From a checkpoint of a small transformer trained on Wikipedia: no biases in attention or MLP.
Each number is 500 + 25 x the weight over its row's rms, rounded and kept within 0 to 999. Layers, rows and columns count from 0. Numbers have three digits each. The size before them is the row's rms in percent of the matrix's.

# up: layer 8 MLP up, 768x192, rms 0.161, rows 55-94, columns 0-47
# down: layer 8 MLP down (transposed), 768x192, rms 0.15, rows 55-94, columns 0-47
# gate: layer 8 MLP gate, 768x192, rms 0.165, rows 56-95, columns 0-47
up55 103:461458502497473518470502491497551509474525529494508566484496508457510485472491519484482521507504504478474500502529503464518471510504534510495496
down55 103:507562480518500514510494550555498499504514516479509529483535512492500464504507495518507518466504477497517517528505480504530491536484461513490526
gate56 101:522487500486517479492486494499459550509516498487545457468493554504517525463477518479541485497466494497540492534497470512462520501516472512498460
up56 100:524485513513497526459507520498479479459473464508517490505486532518488527529437534486512505512480497493513454531505499453426505521489482544480506
down56 101:524479535467517518483560506489518459500483489486502520490517501509517465496466532503503533496563512507493514474504473479510509464510516510515534
gate57 099:461513485492530502526531498534498522478489513523523494487518460469477475508517493456474507567506449502488505486517515531487502522487540496471510
up57 100:496505553467482535486495508518476496515490500485491470460501535537462497507503504500508514517528484499501558506486510506504523502486491502489473
down57 103:534494503526508483522500490499549500509497499474498502499483533481507474548516544501499477519507500472493502492499506484525536501523418538483518
gate58 096:504521493478505520500470455569535522474474522479496515490459492505466549499521501503473533513470484482494485462517458465534496470505480452445521
up58 106:528495493527480488478505501481478512497539545568472520520504489499493505475487503484544491489507470502488523524466508499447502512494534522482510
down58 106:510497527552522473505535473456485525463524476509515469503509463473543508512496470512487503510541453530480501514484471489526509503515471511486500
gate59 107:535504515513502484452506483465521500539532512516472507501481517497457536489450507474516479529522475518531514526505517513569524531535546523508491
up59 102:493503476490528525501491514539532519475504518515490528460529482525502489458492500528510474509540568501482493488476469489505480491527496499480504
down59 101:457489486511475494507508490456487514477478517527504553493482457499501561512489538455483450509464506531495518519514520511548468507525494463535510
gate60 101:459513450496494494506510492516520464537503482484502520505494471505460481533541535478533543523477510550474532466499505500508489495468503494496496
up60 105:468478514521427468474502490521452477533496512474534474529487487458521505504436525525513534486517455504496489488488486488499517505495530514477512
down60 107:502478549492408464465493495503506516476455501522585470512492504467509521505481520493483529492523451511513432501514498497475516505485491469508507
gate61 100:505494489479550487524505496475519480478503526525450499463494502502504539462549507523531487494560490517485465515518520561490510511479510515507537
up61 095:463515510488527502478531528525515519511470455480500445524538514510569525477528513490509511539496529524480508470489508509527472538526549514498482
down61 102:504480517511519474523533524493513493474502505505502523486501481502503517552499510533506519481477457512517541512528496490477496507510462552528513
gate62 094:515525481456502496509514485549483482526521524525534547507484496495487453489498497501524496496469466462491497490474545523449458450493512508465481
up62 096:475505476495478527529531496541513489520448514509498492478490522521495498496526527505489445546504527510464530501547504477488500508518496498503508
down62 100:537466485495541516469488505500525483539508519453485517483519460507448513472574498543493502450493491504514487492538553469478492468508480522510504
gate63 095:553518484489509456506479519525516479449488538502516497476446485484539532517509503519494480482516479422475496534502474519506490486452512551497503
up63 097:495475497488488518498494502465479490519481490475476490465505483510519516513498517490521475499501490445520515528513537540519530479477460468504491
down63 099:471544464516519482444472485501504479511504502459511531495542539486498526511474492524471540485486501462487510527535520473491496533505465498484445
gate64 101:485545494474485497490526483484537542505504477511493527505506482492510519513532496535489492478477501480490466523539527520513502483486532497490475
up64 099:482520485474524473504492504505489464492492466448518508531512497507515477507515508515479520495476470469519490498510558476466459460518532513479527
down64 099:493492521511457511487545521477516483514511500511494501496459505520486496509507501522517505533552494458489478500477502523525526535469480503506514
gate65 097:455496494537497510500475513520513500478514536512493490499501516515500475508476502470489489506490550521480479513515475492489537544504511527534509
up65 105:534510526470494491479498500509527530488487532513509447473462466518496518500531467498504511472504510506487512503484518450525486448547481493490523
down65 101:529513493533486522496542474506487490515472492534480510520476478524494526472507445497552521494534489526495505514483530483513522498484538509529536
gate66 100:511467487543516540498501490463496461496489532512534461479493474464492489489494535463461511516498483466535488510473526464450516483486471506519501
up66 097:472460500494506485493513502484491512498485514502457511514485501487520498443476493470511535521518525463511569489531452464511451470520431491501527
down66 099:485473483490498486473489460487515490478495491504499488465510477501520507512457476510542528486521532526541516507506492500505526499494509509509478
gate67 099:464524474494489535508485497508438525538497509502486499511510498491552527506512493445541486480524543482518501424466463510514508507519504474533512
up67 098:487461497514518468512458491524506534498554493531517493498527521502466490515490525548533518475513516517504527512520537442530465486511492536483442
down67 098:520483510499510521490473516501485473465473510561484483537481509477495506459530486506465501482474483486489516498474462513470508503501545511463516
gate68 101:516496491507470509503521469482521522518467541499511454476486527475496490463474440488503528513521547501509491497465494486532455480521521465519506
up68 101:460517518521457464507538514471491522488481508534476543490466530450521492505489494512435502501510488503481554473466493533474488521495538487518476
down68 097:526485481520549533471485472479503491527508509504481512509489525499507538568461478514485499539511529468467474440497471508473534545525523469527507
gate69 098:489504513487515511481486483522478497488499510479527495495503488499465509461518546535533508498483517510469501473490538482479549486506492492505520
up69 094:509521501497524507505489510502506522534500521490468499504466466467468464497463536522514502467498527467504500527514519522537505522450459499517537
down69 097:504509497498490489467535509499489483492453482514500467492507557513517511531519506483529480535510474516510494473511496459500486526520511539497458
gate70 101:515492489468484493502535484508470519529476542515537483479502491512493503475537511502512452473510467571492491482461512480539512494518502478513513
up70 105:516483497466478442539536525546527477505486511479501502554496540522518481504505548528509491459513479530520542496485514506498470501497533482479534
down70 100:525465516528536494497497511473447497485485500503507528458466499476520480514450504467454526505529478476463477491495486510488510520530470546481505
gate71 102:514526498510529486463482501532529498489540495477431503502486474513501466488529515542504455514481502524499556502483520530501528450521449476494498
up71 100:491478523479533528494497552486484465510519496485514508531514461503463503493511473494518485463523504502499507565487508516539496502487486525508475
down71 100:489527515503498494511552490499515501495461506505539501505494484531509544528459492451509466533512515494470494478528475497506511524491526562515433
gate72 098:481537498479506505475533518471520493479505470493501544481488539512500493499525506524470486487509534463554509492520486489495488476489518475446493
up72 106:511520511475504488533485513525530531540508492502501495552490475467481530475484521462505513528475448500494524466524487464478514483502460564536506
down72 106:514486532485525458505485488519490489499497511520537528521490487502564501463496503544492478488492483513522547477563485494529507531484485521502504
gate73 100:505516502499535494543483467472500526508542545481512507502475493510510485530513498513528526496486467461501516472550472492496500495515482496522466
up73 104:479535526498508495557512497486512482529511504493477496453479459485506509479445462506516491485489526497538497494489507470505489468502501506490477
down73 108:528516492498486525532497471462478519525521503515499526470539478522500463498536480490464488487522518501507506527557488478546525474547490522489501
gate74 098:471516485452505474528523472433480520443530482500505515473475513534518523520506509472501542484477528499538492503543518512488466498519483482516480
up74 096:504490502526527471513473529505504526486492508485471538474514549505492491537511469520490495490511489509468481526499515468526516499465525477483506
down74 097:526502475509517517524500516461464484488485491504523537501483490534488446506522493472480505513511458496493494549536522528537495490470509524471514
gate75 096:475520563490519532511506463506510458494493526525537493474525506465472553539472509519474527494524482486502536519487538520464528504512525472478519
up75 096:528543536523464536512469544506477539490492530500501503497516497511508469482491477520495486549498497529506504459525506531550460471514492475506477
down75 095:501505506518509505546499461478465476483511492481458500489511449526499509472497497503507500532530512473534476515517534513499487552507460510497475
gate76 095:524511494527547485504469489545482518491488520546514493514444516501531483483457496515495487490489503461491506512467528475506497462497496496504478
up76 100:559502523471445493473483496492464520467503509511524496515536490552498515525545500498506493473512453492519510492512481487516489488500469501512489
down76 100:501509503468552505505515483505509549542489497518500498487491498478493512514521517489506502471487459510484512512470508495449507442517478472522480
gate77 101:496528522499534480512511484512517549473480484533519493534534486480493478483490525499500490469503510492504517549500513504453558495546494477473571
up77 102:516459527471494472498451517528537508468489504494471501508485464495484509508501514504491514534504482489465438505508507507508514529552496503466513
down77 097:496471511503461536516511525506487496514480509460453496493517514530512514494460498535496479472497439509505540461474513542539499522508470575502480
gate78 101:487518447537507470567529503501461557503482478536471553520532463497484471535542485522515474476493455481509486479505499483460487483500495532489488
up78 097:503491489521520509508514511573484544511505463466532532478568497487504531485528475493489471486506450510480484477532480451492512546485491520491504
down78 099:481494516475530538499459500531493499433532506460522503481487477499522520502523510475511511480510469479531560468524471495522510524512500502514488
gate79 105:496539512480449518480505523502472500542467478492538461505449499489508518507488488517443507449512515515489474499488491501520516528515474505482517
up79 110:514468459514530551492513512531522518508485575479500541472495500488483528476494512499494514505470522487530518434509558489472471492537467517505489
down79 111:508507499490431513492481514470490527542489513506493505539452488534464529514490516476497505524443509473491510429521511526549478476532536524533487
gate80 104:510538507499490503501536494507467506445521493535504500483506478510467445505494502500492497531511476475513441590493487516501511523519478482525476
up80 106:476463475529493522522478502476505512524473471488564500470496531489494531490514498580465471519497481559443480489470514487509506500515538507485492
down80 105:477481521520487507499516507487477469505472510526494510471553507490486483515517508564481496524493515527494515442467480481489494516500516513530512
gate81 098:435481518438506475530482489501517517555515511499522497499504482482471551500520508500511507506530477498523476554498508460483519496513510511477514
up81 097:495526501522494463536551458470450527452525489512510486484484527498529481544494506540521519454503473488493477500451489506495516496492489486531470
down81 100:510486523535566499468500476522513550505492491482512490492518531524508520476521500508517446531493501531492485520519515508479549529524495517456510
gate82 099:506532494546481492503501512475502510526514539458527516480512530528496483488515477506499531487476538481455498503524513508497453509459530472517494
up82 100:471532540495521514455519485514481523470541470542523457488469503504512551498490493473472471511515529475520468486463479482521529472505478492502525
down82 099:518471469510496505480450501466484507496458505530478491521539546508488543525521524512491526500493467496514500479529527501465519508489521471501484
gate83 102:492529544506467470470515480520512532498512503527523501525497456492457478490478542511556500515460520528468474488474475500520562540500531474449473
up83 101:481493543439500485498532552454540524509505494532473464474457506527473519533514453525487476477489504522494518457518498532465532512511492511563535
down83 098:475532501481539488508483511484485502522528494522503499487451509494492498516524469473516513484519497492487509519496544477495479504542506541557495
gate84 097:568488532529470496547479510538483505471497491520497487510494508523499445571528513552464477515510511543517473504483490492442503535533479517534511
up84 098:458506519510526494504483511500453555486513498530505499495483469538530569448565532513506464492474502501552489509486553530466519487475561469478527
down84 096:488508476490508478524493478481473479519491524474539532526462491485472473459421492532520509473508553506515470491522491488508514475490518521520528
gate85 099:497493505533495460491508516543498510492481543500486499535516534501463476520529480496499472550467476470466517538477522517473496495524500487484517
up85 095:515487499489488486473527537502490503510497437500510508509507528508501485485550493505505475465543513499527469519511460535463547520510492520506457
down85 098:502502516532470508481448479476546485509465537462461477455489475516506497442547482487434516521506510520535511495492498478512522493483548498521518
gate86 103:561525515449515479543510471514456484490508425496491514490498580548543488497495516519521528478542537490488497516523548483486483493519499547451488
up86 109:520552518464498494469483484481492508526499499458474497517472532470506489491526527529479516478550491466478528487501513535487475547481449483509481
down86 105:519547502501505541507478514443545488454518489481491548551490515475474479514475537535457474454547491496489460503496459488495527552504521486527510
gate87 108:490467541478501546502529502473509514480493493552512518490482485539509527509505487494530492471479495517446516475493549490472514505518464486473507
up87 103:488506479485502474493483567523532514487505459486490524468472514481478504497517504499529501496501503463457462536519524503477507525525453503497488
down87 102:471498507515484486460489534490499507479510498480486496480541484484498485479472461530501502514470555501493527511484562534489482482486531532513445
gate88 102:520503502467481501498494467517469512481473517505495504499520506519474450484505526504470513495494517494503504548523472514468546490504481481466484
up88 098:479488493574514518537446522425485521496481505532507507487503498500510516487463477498476511521535516474520497481483505521491476472520531524472528
down88 101:492485494473519486461500462480426512486510440472495502501470546514447524492531507508479513486524543516509489526495496522515547492509523454551500
gate89 096:514432519496529498514496499507546501514514506495499458472504483469491495499539480562517483535487527518501485494528521544542520494498507458489505
up89 094:489540508489497495511462490500457503523525463527482469477512526501482484502529496531499472517490504497525501514471466519536527500505534473449492
down89 097:476503474498517521487529478498458520510494495498476524473488467507466520495507449487505519521484500476483498514501500499491534480507502507507565
gate90 098:484511591567552482488532546459508493506532485490488495515471502503493523509490524557507503468480517488487445503522519453473544474499523539495505
up90 097:497481541528438488519494500515466484495483470507524518525460496503539518486517556531516533504530505481486520457517517508470443474468521489506497
down90 099:507510490486500488482483496496502511501483508475521558442515490513484521476513468465513464482485516509481509479474496496530536472494464461482510
gate91 093:493490493504485459444469499487479473480523511515468488495524475499479518493492561507527496517471528532503478516489502522503511432488476512454462
up91 095:507495457543509551502505513535518515503501504537525488488498490501512485555489501498528528520538517483539506501473477504527502547507509513519514
down91 097:480539518482495493469466575497510503478502540535549466484561516469530494484487478485525476542505498505495503550482444483551512493481493516508512
gate92 100:479493526489513521475482496536507482440501539512488536456520481473506486503478487455534476500505521533473461548526473487533480485511526469485466
up92 097:516538500555505520478494506512510506509516495478533487535484486478492526537482522514492536509484469470486534504517498501470477485532480504495478
down92 101:493499497506468530533502484483515527495498501459517489538536479443452462514519547518531534505495485475513514503548485470470485523487506471451483
gate93 096:495435511516512550512484476511458478543521489512479489485510478531511481547447500507545496496482480539513496473515523522536540503540534530470489
up93 100:470516470455537527518559492537483479503506462530460480514491507494516502521495484531506525506496532513496528439556492520485491496527510494495498
down93 097:555501541489488497473489479507535524506540505509544471497513533515510503485528490494478469488521500524500513466495479478517481512478513538465501
gate94 104:493520486503500482489480465465526477501490515485526538469485512462475455493542553463488490503530511462487473491525507521513509532521487469501513
up94 100:516488516535504529521529484468481469526493462485518490538487505511526473486478484492525532473473455489499536524512499498503491498465523509527474
down94 099:512526505505515478487534469500479517523475504483533466517557527488537528468513471517521494460493484490498545554478468486494458459469489454504494
gate95 096:506483471488499487532496437484470518504501495506452502510478486494519520472554513510472494490513512481507520489518499491536461485477488511465505